config.yaml
head_dim: 32
rope_fraction: 0.25
optimizer: "soap_variant"
beta1: 0.95
warmup_steps: 107
schedule: "wsd"
decay_fraction: 0.592
final_lr_fraction: 0.1
batch_tokens: 32768
z_loss: 0.0001
Each number is 128 + 24 x the weight over its row's rms, rounded and kept within 0 to 255. Layers, rows and columns count from 0. Numbers have three digits each. The size before them is the row's rms in percent of the matrix's.

# up: layer 8 MLP up, 320x128, rms 0.401, rows 167-183, columns 0-127
# down: layer 8 MLP down (transposed), 320x128, rms 0.38, rows 167-182, columns 0-127
# gate: layer 8 MLP gate, 320x128, rms 0.385, rows 168-183, columns 0-127
up167 093:096168117084141138142140116105120126137163117115145139115123127159130140125137079141139109112121127169124116132117095138098113130173126136094109155120087185104131110159141097166122119131123134117136109124106158073129157178124152141116165157081136141104121140137141148113108112122102139117108080102134138137163145168113133129122097128138139144149160165197133089177176119135144119079147
down167 101:110120126140133089084126121114144159137141133111138120167151091125139112150164111113105133097127149098134114101106126143156136125172154127139153089117067114124174099092115140138155133191135136115140087137125144112129155149095166131110125117118147079153125100117161105153156128116132155107161113133142119100134116168107119118074125151120167187136157138140148118137126097172109086083136
gate168 105:150101165088102143157137116117113149167114121137111110132146111139117114109098118100123148127165134138133149139126067185116148112133148086150113132098104131095109136128083103122116148100139145146165171132177114101132147117113117096134146110142169102135188089100148138103144106143075134136156097091136140144110147116143150095102117170163103146165123152129140136112104118168169130117115
up168 102:151100115102143141144135091144132102154144151134068137123120114119134106076148170115124131111180108118153162101190132122172148127141160132156151125108138132171140106113117096152130130108160106084139134135172116115125163140128132118130127127129166120114190118129180109114158129147096124111142119097085115153083185099097152103138140128159113093138138150141158140142111126118135103144138
down168 104:145153151169151189148128144133134123137174113101143179128156134100130138158137088129101150129160135106120128089140096138167068146135113140120136168122137099098144166136161150090164108146095141153093113131115126140157147112140104088151107102153098111132114100137150111083123106156149117091089114117077129134120124109119127123111149125083141101143153146088135150103126143138120170148147
gate169 098:115103125125116097123097092123145098153140115167127156139129110150158081099127119135083135127095100086133142137153109127130111098098129185156144142088093152165186105086117094134116124142156145129123159119136144138113078103134182110133109079118129129140119134129148158135172147101130123136075134134174099087139170105143138139100115115131118122114112132120121150183112128108117115145149
up169 102:139138125089094091110122127116158099113125149144114074150098115157146187139173120117129087066120090129172124130113117124123102113132146145096170091101109141144131155108147123122135124137097157159092175110104145127123115127169133153128163145135135090166084150111132128135126131183148092159100120132135088105128091127125132114128132115112149144092104107137155136163137116121142129145076
down169 099:128120124137155121133142127173126161117129100148142116132160150085106160122113119168091101090096121148118092125127130152119116078127161109119180134158093111150119111099183107158131124132111130177107118134107117099114176114129101123096120107156128134135111123172094139186147125141143124145143106165110167122146144136158102130116165148136158153149110105165163136094103095125100121077118
gate170 104:100090091148150120148133110147155172158179160077128141093101128108158127103123096093120105108146109128178145137117121119137151144141142100122120107119124152128123162094131132132135134084110104072135134143194114138164113128129099159121075127149108124164134132141124175109153114151127125091118136172125137153093128083093155104108163128085131136111138123140126119154104146138165103128121
up170 103:114109147128141058132132152134143177139155156166102150135120128111171138103086138115144151122130168128100110105127127114074166110081122105146126083104091158150151153135125112142136132114104084077090089173135097131131121126145122154133163133125114148124149165152171135111175125121131098167135108104118121117112169099136167140149136130124123110124091175116115125138136138113104124107154
down170 098:105121130166118135138123092156160056126131117136120099131119159162095147148175139166142104131124135110131134096092119126107130082158121142094191136146171124135103140119115159187137156135110113169150143130147134149152127098134146108111081087140152128121138116111141136120085141158167111094116157119132166101138111172120146163143087126131168115099107144129135129112110144119143129109091
gate171 109:135130112131113141137043132130125152105148133124095084156146176113092135124119122148124126155144167089166134119100118145117135131130132145115107142081146140123126115126100147140183089114145111149136144123106159174119110107116156133151110070068125143114126125123163149078109130104118135107122165113152128098127108151159118155109117123118099115064156121125146162139125104105087119158124
up171 099:112125117134160136122172134114121145118189126115139100153058109138131137103118147087140126115138120111134105093146106121111153144077121123133137123110164090120170136114104150138120141129117111107116171128108126127085131086184145116119152138105060111166144107108131135124147146140098165143099093122131087132088163121093107133134104135087113144145105088107138122169089105152110105132129
down171 095:150128140117099115125130109111161098083113118099120098166111181113121111161136140133164131172163160158104102118084127124128136147126113130144104111133121102120150154113102116108123145142172129178118167119157142112109127111130134145106114145122103130068129148134060127123077102158102130121121108112103135161135105119139118138124129133170165135138117137187111121091098097165154121135187
gate172 094:111124115157107114135080134138108120109116131124101121108145114133159109129132122069132118088115178101122128118180096078141152120115102158172119134115124152153186088129090109142145143109140085140114104123131114143129140147147074096120115129092125112150124135108166131118151133124145116150136161127145073137129127115150135132149056152143120161092131121091123170144089123099153088126146
up172 101:138075130171151110166113095098111155143115121118110148120108126108125179143136123126143149138151080119147107127146130110139167174134133121116182073139122123112127156105128129127160150139097103120119108104142168164097136100136122145160113138125140098165092144124104139107108077130156112122158086187068140139140113120127123124132168149086115097133126128177127160144110097141142151126133
down172 099:131146136089123099106159159109081142112155130126173076216103171085136117136149133145102157095147121139139119141102129130125086129110118117135117123146122083158100117127114155169093117168099104131116148202135135143112120147111126123104118142131127123130110146168115097182106125091144170143125131129117123158133116139131149146135126132123135144105140160158128128141160160136145145149082
gate173 097:138123137121140133153169085126114168131090139129135126113185104165163126176095117156130096116143143137152165140096097099149139155148118114121167106151123089141141147113140079110127121119087101121102103151105166118153138099126133090146131103105126169148106148103171145151124099140153129167124147160141082127099096181122128108150144119141107114148097134102130167094090128133141108154133
up173 101:118140113161153145129151159165148139082162156164162133105117149130116146119071117142158156137117119114163118170117137120180089129097174151171133140177103153127120093153115151093119145106111146099134117135126089112140118140119117128144146159119138110135127137135142112120161133122048139075106118150082073133144134144105123112104122168131151154124143129121148091129133145145113162117120
down173 097:153120110097136154073144143140113149145133102123147154160153142138140125074107126115122137121146172144151087099147115129118116103128083166110135110070123107138128126141068077163117102133137103115133100147156154112103153124131145166113120121120091121116179126128130122152092135125152107105124115143137181126131157111137105163126143099116161096129162142093105140116148085158114078099151
gate174 102:097162134117142121112118097181110133155137118130086146095153109127161147109126087127141154135107152143164148119131094129143153165101164140123166117125130114094123141135127114144069107159139111140141147105124103131129137144093155118114123145124133104143069090186078144098104131154104119130087153129077121102107109099126097156106082157134130156095124140089125097128094111128127112115092
up174 105:135157154139142106138120134159088143109151092123087135124112137120142077098109114144116149109155134137158117131104101171180168093126117125100108087161110135150139146099122130108091156105096136135149137130122109137121091131108105125136140135114184145113119141101162092140139091136115119130091151177112114140134150104138093157182146140130106147164131172084109124111172127186129158116143
down174 103:127144127138151103132129156106095108106123128136081100135105173157104123144129123123121178138129128092125106118125136140109138165116134124077161110161165147142128151143119126111107115156128154108140082138075153085129134126147112134073124121139138162080139124148141153137134146135126142138077162155149059108064138134137096165148095106129126144140132156122177135180114111101144126109138
gate175 097:144131116159127146142148119110137145161134179140140123145126169161156104110121130110114120157133172170093130092142132124177170126130132124114115161126142124113079164072108108077146159150116149092121077169102106150091116154119075127122104155088124139134089094125103100127108118147115114138145077108148144122160137115146135100138089107113144105130147138106135145114114151117098127117087
up175 109:120141113112131128099089088118117124112142131120080135082139115106161156153136104154122142086137149098126138138137100128135113148121165103136157097154130090133152080132144123171159105107140072132110187053133162135148124095142130150131136124163118127128160139138125146163150146111116168135097123116129114123084170132121147124150121143147116142125131134145142147138139075164143130201128
down175 100:145139131123138174133141147135129143139125117144134105126114117104152122127118131134123106119152108156086157105116161124059128131180132128179156126069143127176097131144121174142126113121140129129111111106125163159110114111152158126130145139097124088125120098109162085138130139125156105103116161141138153114101109109126127130129170184127141142155117201124160101105110164089153102082154
gate176 097:153136105157069119113180156080097092134147112149105107118133130101128154141132147114136102150126140135085153169141133130108101116129091132156135170171103077117129120070126114128134150153112106117129150129148124106101112153140139113147149118168124170137117074149128139094116126082180132139132167139143101110100128130156155119110126125169152109103149101121120135075123146143116155147095
up176 096:161109122104123124144134114135152146119136132139116154071143084118160133107153121127110119090134096090114103125130120094107107123111119120128138096113138116154117106126104108144141148109116112110166105120136166071140182097142180126180127147073135175138170094098166117113167161092097127152158141128130115128134136108135170145134147120111153151154110151092158090137131133156125172148146
down176 092:133115173127092100093115161149141096114147159158144117124129130119130137128094143102086167122117142116094114134125162083128129175092097132116125126170137114147106119127125127166126068143103133153111124118092093147085135122089151149078150150122120100059104117154140131081099149131117152132125124135140140116123124141139112126100133086162097060140154102124135126092130127118138151133095
gate177 102:117192141135151136125125146124166165125121090114111140131128126160105132137120136133116109152114144135166118159094171093152156143093076111130124193112159157146138154140118138137129127105141149103113113123182143156158161121103148125143136123138139149142097142071137147144166145167114118119094098107109130105118114099137161108113104140131083110125180080100117156100151142149109158092116
up177 107:084109089177099133117124132154098122079142153136148132110158139121136119113111129104136140125160105196122141093152165157137124116116163139149104093113119112112090126127174117162130087097152125123083125134098195090116117135119090107107120142156097096144124134103120147103136093138133106137126136118127125152155161132121115129085173148126163113090094126129103139172102129137112087131129
down177 097:156096090172102079154138152123106112164118128138131131115170103135142112130103143116101147107169148112176081142093126117123143139148128132146122121126159116101162153110092085110130139135173115119123126123129108156105099162105140129131139153118085112135109127125098122118116134168133136155135141145118101100172095129098130155093130113142167169188107119159125141171122074165110159163121
gate178 104:159162121084158084161138145135111104161125133065161155113131166140136108131129092126179117091135117091110128134104127150169138107169127138199153107125116137101156144107179154132081127134142116138142150130138141124113124125128135144115146115099105132162119162117127164129103095109148135116165119135114122093115104139139177115165115133080100123134083130150162110102149134120136118145165
up178 104:137158129163134136116148144111106140127148126159115129126131089088160119130128108179124115121112126126167158174110140081083107151116087067122141175136126124110133098144122129144132160143146181123139120101091097128127099125165164122131076133106117104103145144096124146146111172135143086139076124123137119130135112146119132085148135110136150178119104074133120086122114144106104126157155
down178 104:120119146104116123140135093173109125126130123148087095162116082133150144114126098123132100107103137075107193067104135125130137095133145126107108159140151123138130115110118116121136113131146117152127121156131129097109115125124131108109136112163117150140135137092113112095112155141137087128109182127107128196138097112112148124094178115158158164132093170126181120130145159119150166168099
gate179 103:097139121119134121147131119095118124145120105122147102111089119065126071112136089110133119097151130095122087129127102097098104099150104123147148129131134119121128152123074156127110151113155068127115139087133096149118139111147162124086151120150096148125138077131074134136128166111118111140140130141124142136127114079132170147145112153132103107150140105098133095168159166142189121110106
up179 110:126148107098128133127069133131126174136155157145136149167145138121125143095150091141135158130126127133127124151103120188106126144115132124150156078130111135073112136165138129114107152116110177148129142148137185142142184130123127174102120141124126149107112116118159100124159106076147144150142123143126129145151121109088163082094150124135122209117126126118098099136092134118143136109109
down179 107:099122109104140104133179128116083122130149097103116136135145122157110137124128087130123151071104144133119176089120130129116159128119137127134080119172103157132117141110096104118160135180117083118117118121152095141156141121142152121112130103125165125084092123113134174127145208151137112103143117137125153169109156145129123128116143148094159148124148171142109158126104154181131093142125
gate180 107:146131144135130126166147141145120158117087097147164138181128136138153153111103095107099111159112127144167143111136137166072123122142134105136068101137134155131101121121131145118100144106146117148107094121153165104177115121148108163122132129130150122111142111127117097159119141119107193049156135156149162114125108111103136128094161119166106150102103156101157134123141125150112124087109
up180 106:107133065156113113118096111097133139129124107124119118112130090130103071139096061105074141114143128126128156163146148087118144166126126138182111110166117100088128117154167133134154124147121136142155111130147130129131112130156118139096141160118152081138126156113168103161112091107119127170151159150138142104075134133159143120117121121103110133116151127142144162134105122097116132106184
down180 103:135102113119140142111096121136143153143111098118158162109102131147135130143130113150126089120080103127147110086151098092113169112103150101145115107093169169111116098133135148093156147112141174086122137150136131105121154099147171169121148132123111176119145130206117164152140110138135127130143099105106095128103137103111151154107130145121094135094109094114150103075120148097108110129153
gate181 104:129154121118109060142131124148103106137133094193135141134123148068108155126150106113183152133142106136127144131124110141108111114102112118134106138038113108114088154101132147144114157144110152112121127109113148156112162140113118114104138109113085142125102127130139087136144106138131090168124135119157141110114091120135112135104083128156124112129084121124151201111141128172141137111115
up181 103:108152163093112153094121103143148161100120169087150113087124088077134156101121075130127145128166088135093093134142140134134117124155129112152119174169084118125133150095134104094138123173122126145140144090182107163148137139136158170094139166103074109123117146132131123107144121112139108124136101114143137108103143118153145134122124109106131095090166133134122125139112128152120134172096
down181 105:121107146128102175132149103128093136097106147156113122151105137133099124147144148107097139159164127162143137128117104140135149112167126150126125160113200136105146118112116146109116095137080166107143144107106149164127131174175159124157141133165111155096109097138105120185120126152136140126161145116101159130124100149133160111110079151132146138082148142136111081125173144117106165138111
gate182 092:076161177157130124095134102137118146132096129140105167152130127111120134103117124118148110115159087141080130072129126133096144121141122136126123078155096129109120156090165109104094148121130108141157156151131136132114125162113123117112083115115147139121162187147131110106155129153156112145127127069105154116129125106148146133138081138115097127147066057115107105133106118118140127127100
up182 095:109132151148136125112135120117112140114122139117122158108128102132135102119186125103114096099155106147115110097159147157125162101105109182122119100127099137122163147097146093129161143140143108156113121134126116130135127112084062121136153111108166117119157125125193121167137166100139099138120140076115137151145144127095143150154113137114152161115078116183140122143137157066119122105089
down182 096:099120160102114153164121090127147121122145074107212154166127145134126117164104113125118185159104149113162116109102140140114074164181144120124109122129169111124117129151110170141128123124095126094121100164146152149155127150150118158153105131154103114130113132157106147099125131134112127109105123121116145131130107146157158100128093151142095094131139152083136104137138117150167122091147
gate183 108:140120143171114159161085118132106156118100184121115125108138112114145137109144120116127134146084114136143129152136091085118125172133080150151126161154115129143123127129113099131131139150180138117165138158129129070135156132135113097120143159123065099134125090176113101121130162150157136148122143131137157133107071111123177105109131066153086115141127120130129112124148093130151092126138
up183 102:131125095150116141165127179144131112149117155103112081133113131119149164127148112135078148158160115143136124110104086144130121117139120163061149170097149148152118122162169087149123158136138139121122117119122123077151103118141115160134116103128142131116151123120110101153137165161186141117133137161068122099140145148157114158111118103159143109140105111119095092107128092123114157155088